python train.py --num_hidden_layers=12 --hidden_size=64 --num_attention_heads=2 --num_key_value_heads=2 --head_dim=32 --intermediate_size=384 --vocab_size=6724 --hidden_act="tanh_gelu" --norm="layernorm" --norm_place="pre" --norm_eps=1e-05 --positions="learned" --qk_norm=false --attn_scale=0.177 --bias="all" --tie_word_embeddings=true --parallel_block=false --init="normal" --init_std_qkv=0.0168 --init_std_o=0.00343 --init_std_up=0.0168 --init_std_down=0.00343 --init_out_by_depth=true --init_mimetic=0.5 --optimizer="muon_variant" --learning_rate=0.00826 --beta1=0.95 --weight_decay=0.022 --lr_head=0.00984 --warmup_steps=200 --schedule="wsd" --decay_fraction=0.614 --decay_shape="exp" --final_lr_fraction=0.0 --batch_tokens=16384 --max_seq_len=1024 --doc_mask=true --train_tokens=108100000 --max_steps=6598 --dataset="wikipedia_en"
Each number is 500 + 40 x the weight over its row's rms, rounded and kept within 0 to 999. Layers, rows and columns count from 0. Numbers have three digits each. The size before them is the row's rms in percent of the matrix's.

# down: layer 5 MLP down (transposed), 384x64, rms 0.118, rows 204-383, columns 32-63
# up: layer 5 MLP up, 384x64, rms 0.323, rows 205-383, columns 32-63
down204 071:541438507501512448429515500536491576515535514576505394538495500521508506464471473528507446452468
up205 099:541526442500532473423507529482447506463559466552502598509510463524515427556511466441489459525484
down205 102:463544571537529519528466466517532543496494518517502479520490465428516562433443486516549519507455
up206 082:522517468502606473545554475476537443522502542476453482515514516484481500498532466582473494433442
down206 079:503456492446417514475477517493509473529495578510489564472529497517502589460557502481587485519471
up207 091:512500494502590518587525488503559526518473559465430546509481467494509464517480526510465495460514
down207 086:465520463497407467471427495488515509566472429465539437455576509538522510488491440558556472514522
up208 084:414492475444512503469563525478496508482447461461550517457525521460552490504541439570502482599512
down208 089:463530520502482496511461526523541486495538466557490531574561493454487504478425512518490470481461
up209 093:499555481533486502546464552469519565493465485439522414512494502635485530553450478493476415468480
down209 100:548480512549495478482532494498423510538492523501505477483466554442497412437512513495503449513515
up210 091:508494466439452477532517499469523530530446545467537535478482540513404491550495443489528565535493
down210 088:571530506555528418455513484519498499571517510453500415480524445466530510594470565493511493448480
up211 098:504547489436536556496406575469471520507549427495476509476472372509480582518506489477476447519444
down211 111:584472532538476466503511474473522471533473523514514514524479555507461460540486489538466515499562
up212 086:465472476504547551467531494478493413430498519473469497520477513565426480511550529513577444425518
down212 091:551561494522471506462510498462509525494448511522488432474485508517513494502456501517446381474494
up213 088:509455521507477471477495434468431500547562457486532519518425506599474505516492518520549535580492
down213 076:497497499497528439526451535448530499463597565439515476495516546441514463434541523472432542515530
up214 084:468559502528529488511494450532491503498445443558495493478540475533475441434421568471493484480512
down214 094:409473466434446624497495517516529488577500542483504471584499481479483494551480507521502544514488
up215 101:457504474546496597477458506487543471417491514537492538500519476496451436450509529519481497542503
down215 093:512509457461430476526462500580574475515524513497492430470497543463508495520557390527436517508504
up216 090:452508489530489493404488473564458453439533443457529574524530523506435571503459486507496553542492
down216 086:430457503510552436443542534520508479553492526485551468435461571577495489505510484505510479421531
up217 101:517479448492462490466513536443546527519590549526574498507499420541410470452412525495432523517501
down217 093:483525461490564528510484457539483393526489436467549481490557491513535565539531523467544536476621
up218 098:478444496487492420573521465573546516485493510471516494466446495501474496520436426464461496549499
down218 097:557527559536519477513483504557558516526468477578473504469601446481525460519530478474447539465519
up219 088:481578489537412575564471561477490526564470536460560529477499476448492476525513515527452501565499
down219 092:480504528460444477518482526470536557558513502458471429527500498418524515570531559451496461526442
up220 100:456490495425527533577549502469491492470509462552467440436510574528531510500437520478490466505498
down220 097:453510545560480458453463540441472517516493510515521538495423515498501497532462483496531462495480
up221 118:525482539476457533518498473500433502511450549532520487533518458494460478533628542544537465572532
down221 120:501541538473496542522511428451474501515509499482511462421550491499488500593553526508527487468569
up222 102:510558523520544537542533510479581478493530466484500433508455514516544480526549476407462507567531
down222 088:448453505513584475422446492526495465497521523489502528450557475470546497537455505498520467454577
up223 096:533578493532593421515446542534475454500456429473440478489503502520541585493504511495504559454482
down223 081:595439574510467519556491578562491475492591549445437543489468504504518511480556580476468533547489
up224 112:454459468495530455559513543505560581417491449497476485468518532518495564504473537519588542459448
down224 097:530511464502509433484571530402461500492498484493504511573474482499534446504528475529470479486497
up225 084:534491478435529522580401529479549489509541534489532511515487424452466467446508499470464563513502
down225 080:470493516527486565475546500498416461466501485477503512396478532511548483525533479548570495475583
up226 113:479499494576493424538526555491495512451553468491549450532481404433503469506481476460556448581464
down226 102:528506504501516483471566491433498512484386516569502568542609568469518463504494448457532565491511
up227 113:530433497491563489499538516507473508615391487484517492506487531573488557486523495552476463518511
down227 094:601449514504487503453566480593433465454535459514533558517523476430460486505528498522437517517525
up228 074:509506470491536498430494488532513443403565453495538519495515480506490505419522526513566520444495
down228 079:530519485429433458477491525461470581550495563497478413507495529521452546496539457520519489547548
up229 096:502483551448403507525511492514478501501508574494523542508565544506456495491553582465437449506472
down229 093:507548515562530521457473471482605516483517471502443527491449499476481516505365472529511558492567
up230 097:465476529491511483530528481491459551481495381548498567488508528527492415477552541486492472535500
down230 098:534507506541423536456491528479457532459505546551524489550467461592452517556521481521478474487460
up231 110:510538533514507495547506542432513475538501538416474461448511560479488523516467548430516494460492
down231 116:463518501478519538441480564547445530462530457529477540535509523494597530446438430528468507487557
up232 086:497593478486428524442464464511428486484518474483594557509471515473511504474524453516548442534465
down232 101:514493489531497423487509469496480436495455501524516592478468473557482407402508460537528500545524
up233 115:449536453493501499501555501460426522517498473466487560498471534529524562453497503426516458470414
down233 118:538461492464510514575537527441473503539539533555439512550468485475537472502472497503491465455513
up234 101:604440493528596492456483499487515487446513501500513501509546482482503496553417451542518482520514
down234 096:450524523427466511501448527496492481480561467485498517456417474509527604431470499504500576470408
up235 101:483480518488540523490482400526570456545459544445508517495492506478454521586606499544517494498503
down235 102:475567521408527586496496482583417477488520475486489418576512499462507552523478468516536506513476
up236 087:479538461476548526408464490412518424532506509464544541566411500498539529506473464491577476527469
down236 113:507597492534511446496518467509440442542498454428493579461515515481477520442496478536520449513506
up237 121:473458565460468557607555471454514496559508469514489449447511528453540621486500469489551473521493
down237 115:541377571509486545496559552494510530445555465584475495515528521458487524448509498457559446441533
up238 091:490508540511501552431522541516524442436495482449567474520468520490408528507619483426500449520524
down238 094:441512499484467538509536380536460503521482518487553423404470480512505547557525556476517524487501
up239 099:498567493519555517525493495491493537507546533477609450499532424450512478454395530506494483495464
down239 084:482421488487494491470486517449462538569489513504514478403515547473521523545583519475477465556530
up240 107:483459450489446509496532462483464469594416524448473423533478545492512561492569487514500444503515
down240 113:487480461518540487502489535510397485474506450535491574532553505564460435418464552531516546569474
up241 084:486529475552504529478501523530526479428496553477471530465552530494502541463581529532442478528513
down241 076:555509501452557408440493525578500585547566484572483446507442492540568490510460520501464512484455
up242 091:532472516517498554484468529463533511480500552496525546494418450545440493579537491547510528516439
down242 110:495516586525504544426479466495544524586502474515502502570492531527421443522532527447498509546469
up243 108:510498522431458536453478428476489523554542470530516528461511527594559479446448488458471462514503
down243 124:478522537498468534480511459474513595520552508532454539464493458507568516465516506432508476450499
up244 127:469491470466512482526444463478489514535412547539497483459457549538546535527498476498536513498555
down244 118:488436451497479530470498475525459441510511494515559558490553501511459564472438511502473531436528
up245 102:532515563547490495435487485452438570483479540513461553578446497559435510502553455541592459501462
down245 105:488509462519514500545474492444434419527449491501465516499486538496530447479469468524480414512540
up246 103:474395540499527521529498562485560519515407509513558470385472496500536490493460537520512505484511
down246 097:523528482480497526535531466486538528457442548510539492472534510496414466470507469522485482462533
up247 097:471516552512556503452519465488533462605425504503468475540548417571482459559510549501516451464468
down247 089:558570517547549482518499488470438394518470478504490520505488584508480562551438461453500527513538
up248 091:490446485472503464529468476509523489464477391543483583467471569468479450528505488467473560514509
down248 096:533476566481453536442459558490530490531514594444519458476462499544490522542486504493497409484469
up249 082:510510421524467539495504503473482512459506425507443578406532562505562494562477523489455509515496
down249 088:543507455545474454481526520449508547526575476486530485476433500444482462508490489461512615428452
up250 099:573470457528486519490497499481507563454480551459487471490561451480447501495538472467543456485474
down250 103:508533416576554579492474521523504528589497484538479510535540440484521460455459473503544526478536
up251 086:430495471436527517472615453500479485506450472456535533503450529479483457574507505468513529491458
down251 086:532493512562512501461533566548454484520512514501533465449539502503524487526528558469505530508427
up252 085:557483421490509520546501534469545496526511473553515437466477522536516525499522443424519506552540
down252 081:462499576532467454451503492570473581544464499512441425473512561490459488508506423466456462463494
up253 100:547399512519479467441457562445565568493476481546518564475482503467431491498446537459498505508530
down253 097:516517520519551481542509534491522450450528478522487444525490464589494475460522471530482440455517
up254 104:492548519525450493487513511522503465533554557439567592448428516514437532535516545473456535574469
down254 094:465528488425464500462465477516544520583541540469470518494523505497483523593524577550508477508517
up255 139:531613494533477522490550446495456438483421448496525486469533489480493534473540497454497449490429
down255 139:410479515561478493497459466497468466576454507551505501529553510500483486514473496567481493553532
up256 103:492471495488486490432496519524463508529518399551492542492490514494412499444499505534475528521500
down256 105:535457511425517493446492568516492517549480457543443523497534475553484494465561475573493483459462
up257 117:514556444499513537466536486416439448561561488494523517531545531516589519424488483519519468450469
down257 114:533521522478477496500468473531538485542532555483466550550478444480533474607446519525483444463526
up258 130:532492434437507550509474457557554498487509507440494524463495491453534466587571488570511478566499
down258 130:565478489440494459506503472541503500444525544456482483491506504470555460442546484493461477513475
up259 111:458516500484561582433420450490568425466553497461473488497525536506511534442539482502510497493532
down259 127:439453475508577553402489502446580439534545511524442474505548499504487529483483465442508556495503
up260 073:497489486536531472529526514545542504496457500527461480524499550573469530497491510521474479460581
down260 072:493574484500513515424474501484490544541506456507488421435436487439462550481500528498446476523507
up261 108:492548560533577450523562440552568416501537450508523502580490531487524482512504528459441462530515
down261 114:532439464544453478515501512508543545465456541503540502497476420470444477474524450506598496454604
up262 098:441503505548529498584459528519536524465574455479484393493532461494551549508480512545512461438443
down262 101:546477443505538493432541419483498506527483511503537557542409503471464452537509534500472525586581
up263 104:485485457540436495540472508469544494510572505542539535398503528450491456492424552436477539463547
down263 094:520506562550473498462572448524417436544485453560489527490506591517420460555464523524483487526577
up264 081:530563419513497507531495527455422536480511499567569452468512549482500547477471499528421556511470
down264 089:517524559614482469469500465487517581508471487527480450488454504561474459443470502497514483529581
up265 098:478475535449478557528511569513495506480426534549484494480439517508498434507435540465446461517462
down265 091:542457538464478499503485544476480468548532512464486506524543511497502484511565557546455545514489
up266 118:534542452523519453557495496544572502422503518445488498511474529474505525553469438552473470497459
down266 113:497577514452553524491447542508500522390509447556558477501444510539527520498538454600521536496456
up267 092:532393518501574537487545502565551528516507509570498539434468528468524535458474475409474529513535
down267 096:536491497542497490536514450429431498556556416456471507536559535519467450508495524485471518524522
up268 108:482531503433499518475550479401515475508520485583503475532489523542540528518498547572532466491535
down268 095:398484517508513525537506608487464474475497487500490547489504537499479471468463512492468531490482
up269 121:538508495565549569580528494503501474465502525481457466484503576524466452484421468477526466464527
down269 118:481436456485471557546528484567518518448551525438488464548425516479501443488506479524549501501493
up270 099:445500491551546499477502476505434496490476552493560481489495499517519499497537522462608457400523
down270 113:468465509507447517547523497553553472543440461457454501456490494514486448425531512490543546550398
up271 090:461545527539530542532425476479507403562499551457483383494450484605513462526551497546454471483554
down271 077:466492563476505516527535525478536503461552514522473453527481504487523495523489579512439496442476
up272 085:444477539506560534493572515587521502400496544482559493505492534466465554492549481499527550487537
down272 087:531554494494531551552511478492500487569500527544551508497530530465456464526430487458548503513479
up273 108:418520481573467491523496499512525506550489569470553421509490426465502503504512545436573424520430
down273 103:433521560509529419478516526495449523533502504513503456449395464524478496523538540454545476544481
up274 087:491468503514519459504484474533507479477496497545427602551472525516490499502519508568480483525533
down274 090:503539480522481531468469449482528487587439478488493448523519521481469497540480507516494476508528
up275 105:502473458435456413529487553568485582512509460517469627451487576492460490439496502437513491472445
down275 125:497507478491457535532550560463478530472480556497547456550506424449542575497512455526531435453498
up276 118:469562465537507421495481554496463489496589478498459510461502526534471533460441498489527431576482
down276 121:536487542530473531496488547505546472531509472578516500478538457528439573489459421542471500472500
up277 096:489510463498489589539501514549541440522440554474492507514508536483506480515441437444479539550501
down277 095:470524498585544548497513541464494504573442524526480549466458545483509485523523462503449527567479
up278 105:556468522494514540526457472475504469557508543505513502484458518489507521494382516482451467454487
down278 093:416512400475548459555439502561563479489484476484460521497469494512495460501533538492486495537507
up279 110:494505523554555478497500455487499486542576455496533435493471463515538445574522564453534540435417
down279 108:564441505477544445508544459491480515569496471517489505522509512475466428526481563456429485526475
up280 105:548575468492442531573499472521464464508537547542577541549420521436522413532511462497492454517518
down280 091:507518452555456409520509552516512478438463474521524521557475517565498439465502492436497455436592
up281 093:450573495536452555513474519447465496514494559557570547488513489468448493495474549396557466461482
down281 082:519534482506509522519542448511570514465500464439474590462472447451462505459486563516492436477466
up282 096:471553500467500506530549531537499450518545513477585480568533435484502436496498486493417438492458
down282 079:448475520509483520546506478487499516479499586549508566528435456468490485484599502449508527479473
up283 098:505477535527521547499466429476491484431563506429435524627513459502432522530510539508533512539480
down283 095:519442430487523528477485577483498468460423523533556514488491477544561518514530450532559513418491
up284 088:517527477473538516516476500518512560494537571444568623491539466499442537545459444478480537511485
down284 081:478557521463480442461459462553466480545469470496449530466463549579455577499507546452487458554458
up285 071:519459524497568463419469523482478471399501459513533454520502465566508528436461441559526494467451
down285 076:469487482444514513450494449527510531555466526501412389453438515461491571522563465518458488489555
up286 086:497465429531537462481528474455507535483498505488498444578510484494519530487536446531469542424462
down286 100:507529508474504492472489411486524555466522484515526495478453451506491497492486604499532503498503
up287 083:409576486472470543499532493515490493482527545493551497410489538467557453483517471478520504461512
down287 081:487495469472547562398461520497512455546536522540490418525493537497486562548549502485489479471480
up288 082:546535561548529434503514522558538516477464496489483583502456505537447457508443482541540469475504
down288 074:505451441536485477495556460472465510539520483423501434486468478536565529458456510487421546467534
up289 101:475505488493506477483531450452509480493452472482410520503553525529498568495498427472418551486478
down289 097:473523521500469494455553448498546516504476524479518491500492459509491511497480495496609454506515
up290 102:459519463486529532490570502461544491527491483490547542477544502555565558471502440441463460504498
down290 102:491420480502488492549571470471445457509530493500461521520504511459542543473570511510501426389469
up291 107:480471450550496481553497469504584490525523523503501453448537500463513478474536482523498472548499
down291 121:550475525424420529471528535514541500482527524586483488484495448530491510449429496518566500509537
up292 107:510527552536378472535472459504512494488458523462505497527521520525483506496493500468540498469380
down292 125:490500484482538496444450511468449458504470406499507447452517537531546512521539446536516486557515
up293 080:533550546536493474533539528514393504516497504450551470492512551433525503478435532504480436522440
down293 083:444474484509535498462464490462563595503558484494529447433482516436471488541491514540533501525473
up294 109:512561417488498476540506598504468517411498512469480423499454526499580550486468520512547477530471
down294 103:425538502527522547497486474474527456548478483532430478553424470545451437452488560476440491581514
up295 106:502516545595557452561493531486512566514511562530482492519434458501539502453469522441478450449548
down295 089:482483512463463538506483488442526460474536492514493504509547493415539527603520533511466568498509
up296 110:432486471514573472579500532531540562464450503542458478485469492463505490466434499512549523533518
down296 115:513546521467491571483524474453494555499489461463524509567461463444552503521472591487448409540507
up297 109:486453538494538538458488461510434477569486437539470447455441470525531522413520550550546507491578
down297 114:506518554451593581507494482496581508526468455544472516569574449503493481453550484538491454497508
up298 092:459508503536475446411505421485537530479501549464556572493528525498464434502550477478495527528464
down298 097:490466542484580480519490538530469516500466479563476517455521540565469489507502524494522537462483
up299 090:538560416469566473502414540507469535518494477470473520519513447468485486561442508482536419526497
down299 089:515515475524477537497423574534494483486464455545511519600539537484477488460578477415515512481458
up300 084:460485492488562536435441501463505471448505617467483487529481467510556538557571461588467504525481
down300 095:520473517515529512455557497492477457560484553488578421512478599544452444429489489485507469576449
up301 099:524502593496519441524502465493508490565490490525450487550528533505503461495508506430429430525450
down301 116:464549522512490476471580540502593481510524505504556529468458476507504459522417474521529526493408
up302 108:491522512477592480474495428511593426475504452493481518469498546505505539495523445432479477535556
down302 107:453428426478492456495553514488559455632536468455475473515563450487465437509505503457545523493527
up303 093:420475469578553528507514525470496392483617529476520441516519508507448509536515543493532505532505
down303 105:480527534474562482518526418495476470534465508414544541511503499496580501475500545522487420490430
up304 086:498497491481442488431485569500520510519510532519565516487494504441433448492514417487561588459546
down304 093:542467495459512467531452525514544443506520451470506480491538457502493455476500460554522472547435
up305 109:449482550555479431497487508503507499479505527492493530432426587490537465486551517477580482544453
down305 096:555514510495510482578518527503412507402495547497473492471505532473522494470508440458503524463455
up306 109:516524501534518442544485522509518500526475464473599483436538495480479506545416502488567496576524
down306 110:462438509501439482475535508538481497483404610507508394479470511461518492510456491461516545529507
up307 097:537468463427471563474475457507458430639504480480513536543500512517500499513542471525497530479549
down307 095:482533549501462502564490535495424513473475548508500553459446476492513537502477566529505515431510
up308 088:529476486481483534525411541521493575415512564513548598515542497486439481522512519470462503542485
down308 079:560518516523462458492569475509558416477533562493459571473526478571506528473479463528472537547473
up309 086:499493511431537523490477527479514470469457579466532477497515499536480470580528475546490478478478
down309 091:492529496534487472516482456514471476526492533543502492472459581421468459498441493515455492529577
up310 109:419463479490430560533523453534568491455478511455483534501554568524469512501538478530479576545461
down310 107:481461484459511528520440519611493495433503475594463537533483523463512478443440469529502495545511
up311 095:517481501472483481412462445465520488492468539445506523554544533546491615550536532456489487470448
down311 093:511507488507492485569484510489532486531479400542377546464529488524485435476518539535475531467430
up312 084:539516458490528494516544537438558456613460535470545429547488459564492523506512463495499493498475
down312 076:484495501477474524484417524513568541481479469520442457504490589562546571491514463431474490484534
up313 094:455438500462544544518561488495466521545503474493538524552498580542538538532493461446521501475587
down313 108:437521436470522582491560511575481463427516528484480513527466567449427469495489537506507541515496
up314 119:515465517454493448494505489491519567491527500494464538454490545490493466452531451463466442512446
down314 116:474460503449560445544483579521584533495566452494530481499500440428604528486481491463553541434440
up315 093:519464526569529496481505498519520477457512480518556531497475561527481438475563465527450546496526
down315 100:542463484520513463479406579442527508581529433502492531513442496532467498488473563510476489512469
up316 099:571479474520454518524487525529472529535474490550542461493499535470486530436483480471461536537544
down316 109:499518525536505524443442429478514526500487528531518502482448486463490455519510511496576456497497
up317 084:494553533555475458416488465472502425596509493441470505581462485515446526522538432553542519475440
down317 081:523399486485516548623498553540519451466503594481499496565512545508453528563512475514499506436492
up318 078:522409461503509520471504530500503501463526480602520507536463500494489501452480489446480451650488
down318 073:464537533500489521451473475410384489499492479439484497456536480494475484582548504514538498511482
up319 090:459496530502474505537435561500486543495525550573455512475380443482502512451531493527449504506564
down319 083:552495425558599502518534502512447501443475491556453547574525498465520461517573480575549453507523
up320 104:428506452429486496570549534519535494593487456558484551428511584499525521427513528445469491490487
down320 116:597474544501522464504543542470470482466500464493561521539415443509443515547542490568546493498462
up321 099:546510489527556393525553450561509516435534502518492438479569509481473527518459474463492484456559
down321 098:588503480476493446478523459492569523530468532464480473527533493471494446578545467460554447510439
up322 106:523510512452472450502460458507516457582485500482556472507481472496473471559524468496476496496479
down322 122:577487472460473470519529584561447453539538445528505503482396514468458467450480554511500578517440
up323 091:502471491604495449495442485487515555467495509463448497506491558458475509568502470469552508540498
down323 077:504440522509518495535502520530513484459592542532432489527520513509473437463474513475462561499493
up324 088:463463510425526484562541474555587490500403507529447502483487535539468534516448429402524484464573
down324 087:527566496523493475372567480475481491506488466467572448545526470439518509530504509509444522568429
up325 088:470518453488465505495557485455543538501463478464498461551587463512466488531582491537511504520469
down325 085:497465564493509566462504520488498402398510457524465526534536496526469553459547533423501493555519
up326 105:476399520452415552570440484485521488472555541508478489513512510424450474481582523501504452514461
down326 100:484445548575520520510466461542553485490501481501488546511495559493525555454507489547542539466573
up327 078:464507506507462505462529486481518556463469520492519517566477549513460444556562455501502511523499
down327 073:533520523494476518426523523514475593509565562510516460556461621527501463558504494484423487461492
up328 090:443565543467500489519532535476414494477548417477573496434525530508573562527486486459507518507528
down328 104:526450461517450526480443504543482451477494519466530509489472534533505515528552476538537412507492
up329 129:507551456515485456500467435477470492540474504573518457536527495499442454482535496519509514495523
down329 136:557480525545428401488477510480500567571488503473544578473491514517465435443503547502524436535494
up330 096:512494468497497497537486510442553474571449420497543480521481475486507477491521495540489522464502
down330 094:457483556522516443503447527481520473465509496518496523412466534500507601509479471486558437487542
up331 080:547495486490515536556537522479523503502476562553479405524543463467551506472507491565554494441565
down331 073:504465451507511481434479519481492518546494500530484435444504572520532424482452465506462473518493
up332 098:505520514503421546602409492539566527493514554510467473450524496473423513427447494489574569475537
down332 090:538420515511550436516588484489471484538504468483455541496476505462526491465447481549533426481482
up333 100:519507503532485478558484524529518470516484627458532572461503584517511527555484525545472520453468
down333 107:433516515461486539524474541533573557532548530472462520530506486485483477582471532507471521467433
up334 076:488507432477486557525466568497542496501486585476540491484476430452547430545503493584534488491446
down334 086:504585538481589469511493488434531498560516502482465490560491508398502437564511518509513473520489
up335 113:449552472531530464461570459488483440530558454491501429464479482568550531445487570547503487498469
down335 119:539474521635503505501480459541522393548479469457506543470523570508471434547486467546500515549489
up336 115:529458492462471503496484486506562476521495390570541480475532541546501480525561475486467466479466
down336 124:377483499484515477562478556498474535500453524484534525479527447536531493469502511493546485503467
up337 084:500400476540543506421513469546544508390512506520486507528494564537510457456504507487574487466521
down337 083:511502458466464507478420479522513548481498469518507382426491534535482499558432446547484506451479
up338 103:557456529500508477491488548412514501555541472535503549433500574556441523535518505486482528450476
down338 093:494434480518494525486518456479532539526458553516416597441511503434500451480526488439502500463535
up339 082:475577446497515572521543501447484494509554581496551479525472518428479488516533516514531474509552
down339 082:498489469513479488432468503503526512552468526468484402496557548479508499539530470452424528537493
up340 106:476464488505553514524554542500517502529523445523475473446393461519539542467462551444501532458533
down340 106:574439537453449526498540496466498478516439472466470522581404488479478467567473516521451508457488
up341 099:475513458502522543471577471511531428537548445518592503510538530488471584515556516529497463516545
down341 099:540526503515528524446536473540500471552490447477544482472486463552500402537523481473477465473551
up342 105:499468501511510440503549454453489496602542521414447471427510503494496508584522448450474490499447
down342 101:524472527473532447431502516545522528479521425542489420573480449527542450447502518464485544465533
up343 092:565503504570512471533413531530549532497462522522549555490537522503467433491446465534517538494485
down343 074:463474575480448524526489441500498422547501514482388523563474475547458522514487544488432533547505
up344 087:531543537459512508545525482512511459475522514414522489513463441444483526477498597509550495371519
down344 108:458495493498449587478467497535469553500446507536535518546506560524479549489500470560501528566515
up345 130:469443532555427503534514479519529487444521472503561548443484565459526486479439503444564441482484
down345 135:515535465567499514474492510498562543488511516428469564376530508414464501527519476474510529457503
up346 082:512534480558503539575500536480597479509446413540459550529491461495511403455469529462515506569443
down346 079:430527458417496467467558456458562526551498536521525453504496542515518539540506428494547515484482
up347 091:470506531426499492508452465520503505516456542465462599540511547478452502556590442473530521507457
down347 096:535500488505528461532444488495500496412497462415452504539553528486470504481536452478560497519457
up348 107:469579540462444498500504471549451489465496479453552500526517521444462558539487560448476441443491
down348 100:527498528528466437512521487493506515462460540508572406528446483477522353501527521506548571466465
up349 106:483464504541507448527530480462501464507408488446429518531508557564545537526493506501479469440444
down349 108:491481533483474433532553528516474519530495464516455485456454512490463503521499444513531430498541
up350 112:442458479481566565414499475530597401511477462453534511482525551527532494464540463434546589475509
down350 124:570505459489542504505498438486520500608554411496533511538501555444459510494483516522459533463474
up351 101:507483530526460426528538487469445524506534489490480520489470530498513565486490521385506522468459
down351 097:555485501506465531461522502495509469467469431487519440507585482540519531477483475533510496525448
up352 132:516528478422487480476564477533565533460460514521500532471578522446522478533420536501485509515456
down352 124:468484510474533405494436559512541460557478536484490487487456521508547477427513584453430478528500
up353 098:465508478493473550536501495553482475519515505529574507435522535453411514514442514548497487435461
down353 098:545512489468443461464559531461462525492448514555532528556512489518480474488543487466530521504468
up354 098:459501505437520465492506512508477530536429501576535418545511527538523537485437472455557521510523
down354 098:447448548475448551453531406496482462515531490504506529479479473441441544530587525468509472542449
up355 097:538463492576443465454451505517488459486482498399483439513498490445420535525450544517548573513527
down355 102:492488551515561514530474592472492544436454559521494473572496513498547433519437444502466510452484
up356 107:485514569546482523570547486534484507506436531528437536535435522482425538458462504473536445502521
down356 095:468489529461579555468544490502485428498476507474492531529563489417573497532539484548472490585475
up357 089:477549458472472574450465472406536455503491476507479472579561490527522455518522583570478455510509
down357 071:538457487498457517474575576521408527396519560507532466444543522486564469483461491458463455522483
up358 102:513440470500430491588495475545559549454490463488516492459578545532491461514476494498537468515537
down358 117:512536492414538518511462486446493526550514489570517464504510467556543474513416542477487508488474
up359 096:558423494468529541499494415465501484541522403471512540540564509478481521517510505480491487463439
down359 094:520473521519477501514499504540469485461560397541584509562536539492487527482502606473434500444435
up360 084:515486502433516519534552534488559504490523586482476510512499481486496447582513480485533469538520
down360 078:525540449485504470435493476505527511578489502402517523465490566505459467466429512497449463498495
up361 080:435508474505466450537481561487477477505451506450533471489519538515496509544499481447558472484473
down361 078:551531486550492424489568481460503518545506506490541503550500448449451496452557470417470523520481
up362 106:438545492480538524542507460519521548437436460455517482440567480476601525500482551499455516451454
down362 097:492441470494503472489498462494488463497532527529483494499478516543592510544470473484489500483509
up363 102:524489480491451463467503421497451566501509477518539578467553460495530510509475514525573509507451
down363 087:537447466514484468463515534501515561589548446519410520553494526531556496509497509476509551471501
up364 089:491490503510448553478513505441380503518555479488524540494466543396498517544548494532517515551460
down364 074:503521425523491488406473498485488564562486545485495408459502548517548485570492502523497442486485
up365 101:491512471498524429469495544529494447487390511488509527489548485479467464502544509503561521522490
down365 114:487460489503540517502470513496530491526510393537523498378503470475606473452436467533530567508462
up366 104:552455539468522540582528455506493507528426526411558463520496523480440454572412471502433461534473
down366 087:528486547438476520483494497510537438528542408586474570543466523444497516507492464492507561499510
up367 095:493500496570509531484494473458450488476533529460513468553566464483480547567467482437537536466472
down367 094:540510470519448520553527511484459452536538461502451472485398457493496503497491523545490475481509
up368 077:489512518489538542482476553507510454497455605459455491528511432515510501537530520596539426457441
down368 080:585540530558454466487511493513515493508486471454543463459489569489514469520477369464433458552521
up369 117:505490528424418487453486486510522536474528532487485561534489464436490497497507510509492419481477
down369 098:530470530536448513559517564591468506476460471483483553496512498531515496472520510459548466454523
up370 085:515487529510580530505463603576529483433529488524506392472574466513539499465496501473517454462476
down370 082:496509467477406511472453530526445550521467523487445503551496552476490504509475567569528547531470
up371 080:462470539533550550453496480465580470422583508574516531564476535527513469459522491573533497473568
down371 085:446412498521557473420499576524524509492495537584498464460525514563519534467508464518529568446534
up372 091:524445515513472524624534514571533517527509466504489535464501442440535439468485574525553469498518
down372 087:473490469557485478406500479500545511552460512483510458478540543513460487548521436481427477512493
up373 109:519523586501518425467469442480576483475443496487529529598561492509502502546550421456448466515469
down373 108:476589511595450487469457480512470494542469493529517507554563487542502508471456525463514580472527
up374 085:525525489474549488469482477483499461528445411516502541554420539527492457468535455442543507533563
down374 075:382463490493515486549528486543575486506515576501547429484497471521450516501516507519516484489517
up375 098:585529520498511495517476469446459464602485455490481455487522456571507510516494535546496498474535
down375 107:530454502421449551470497490473554490448592542532475471471517479505463524565492491536477515433459
up376 092:472593424489533512459464480450474441510447497528482514506467489493494506531537449522516450500489
down376 097:523504511502500438483482461421553513533483527505483442477468502528427473490497508451546478546518
up377 120:502517496495619516504533496472503397508484410521501541526512576483488524524463460557562503516521
down377 122:564483461418524547562485486492473515503534514437518540501517445421478496448522481537505443467469
up378 123:439479507520506546461471483537546501478489476505469517499547505492529536472475550449489452523450
down378 120:531498467482431383568457465481487546572522447519479470488457529526543530536503532552491513496542
up379 081:532458516507480534499467498515554517454467486513488550522416443527485486521522494495538423501458
down379 072:519520508498504443431483446491534531577510472508489447454490555483503488492453489513488484548482
up380 086:484531553513563451465407531571414522478498499490471513474407449505529451533478561522469490504464
down380 078:558471504534584447542502497572431513446514558495461552497475465477515447430583477528516470486565
up381 104:512412506589470465499499562417472449556539492491495505484494503546470437532510501537509525520452
down381 099:533516540488487473560512451527506468451406470504445520567530480442521469583524487480483531489531
up382 080:550478544482522479419422479487490410519460494485483602526466526527500505494492516526481446519401
down382 094:459494472470581492496599462456468477511511496444500494429522498441479443489547525503533495526543
up383 090:473559485453540492496485524483522482492474437532515472535515482515571503441405482516599513469520
down383 102:519544418471471512534493515488514479491518524472530629474510475522448504467501482495544438516477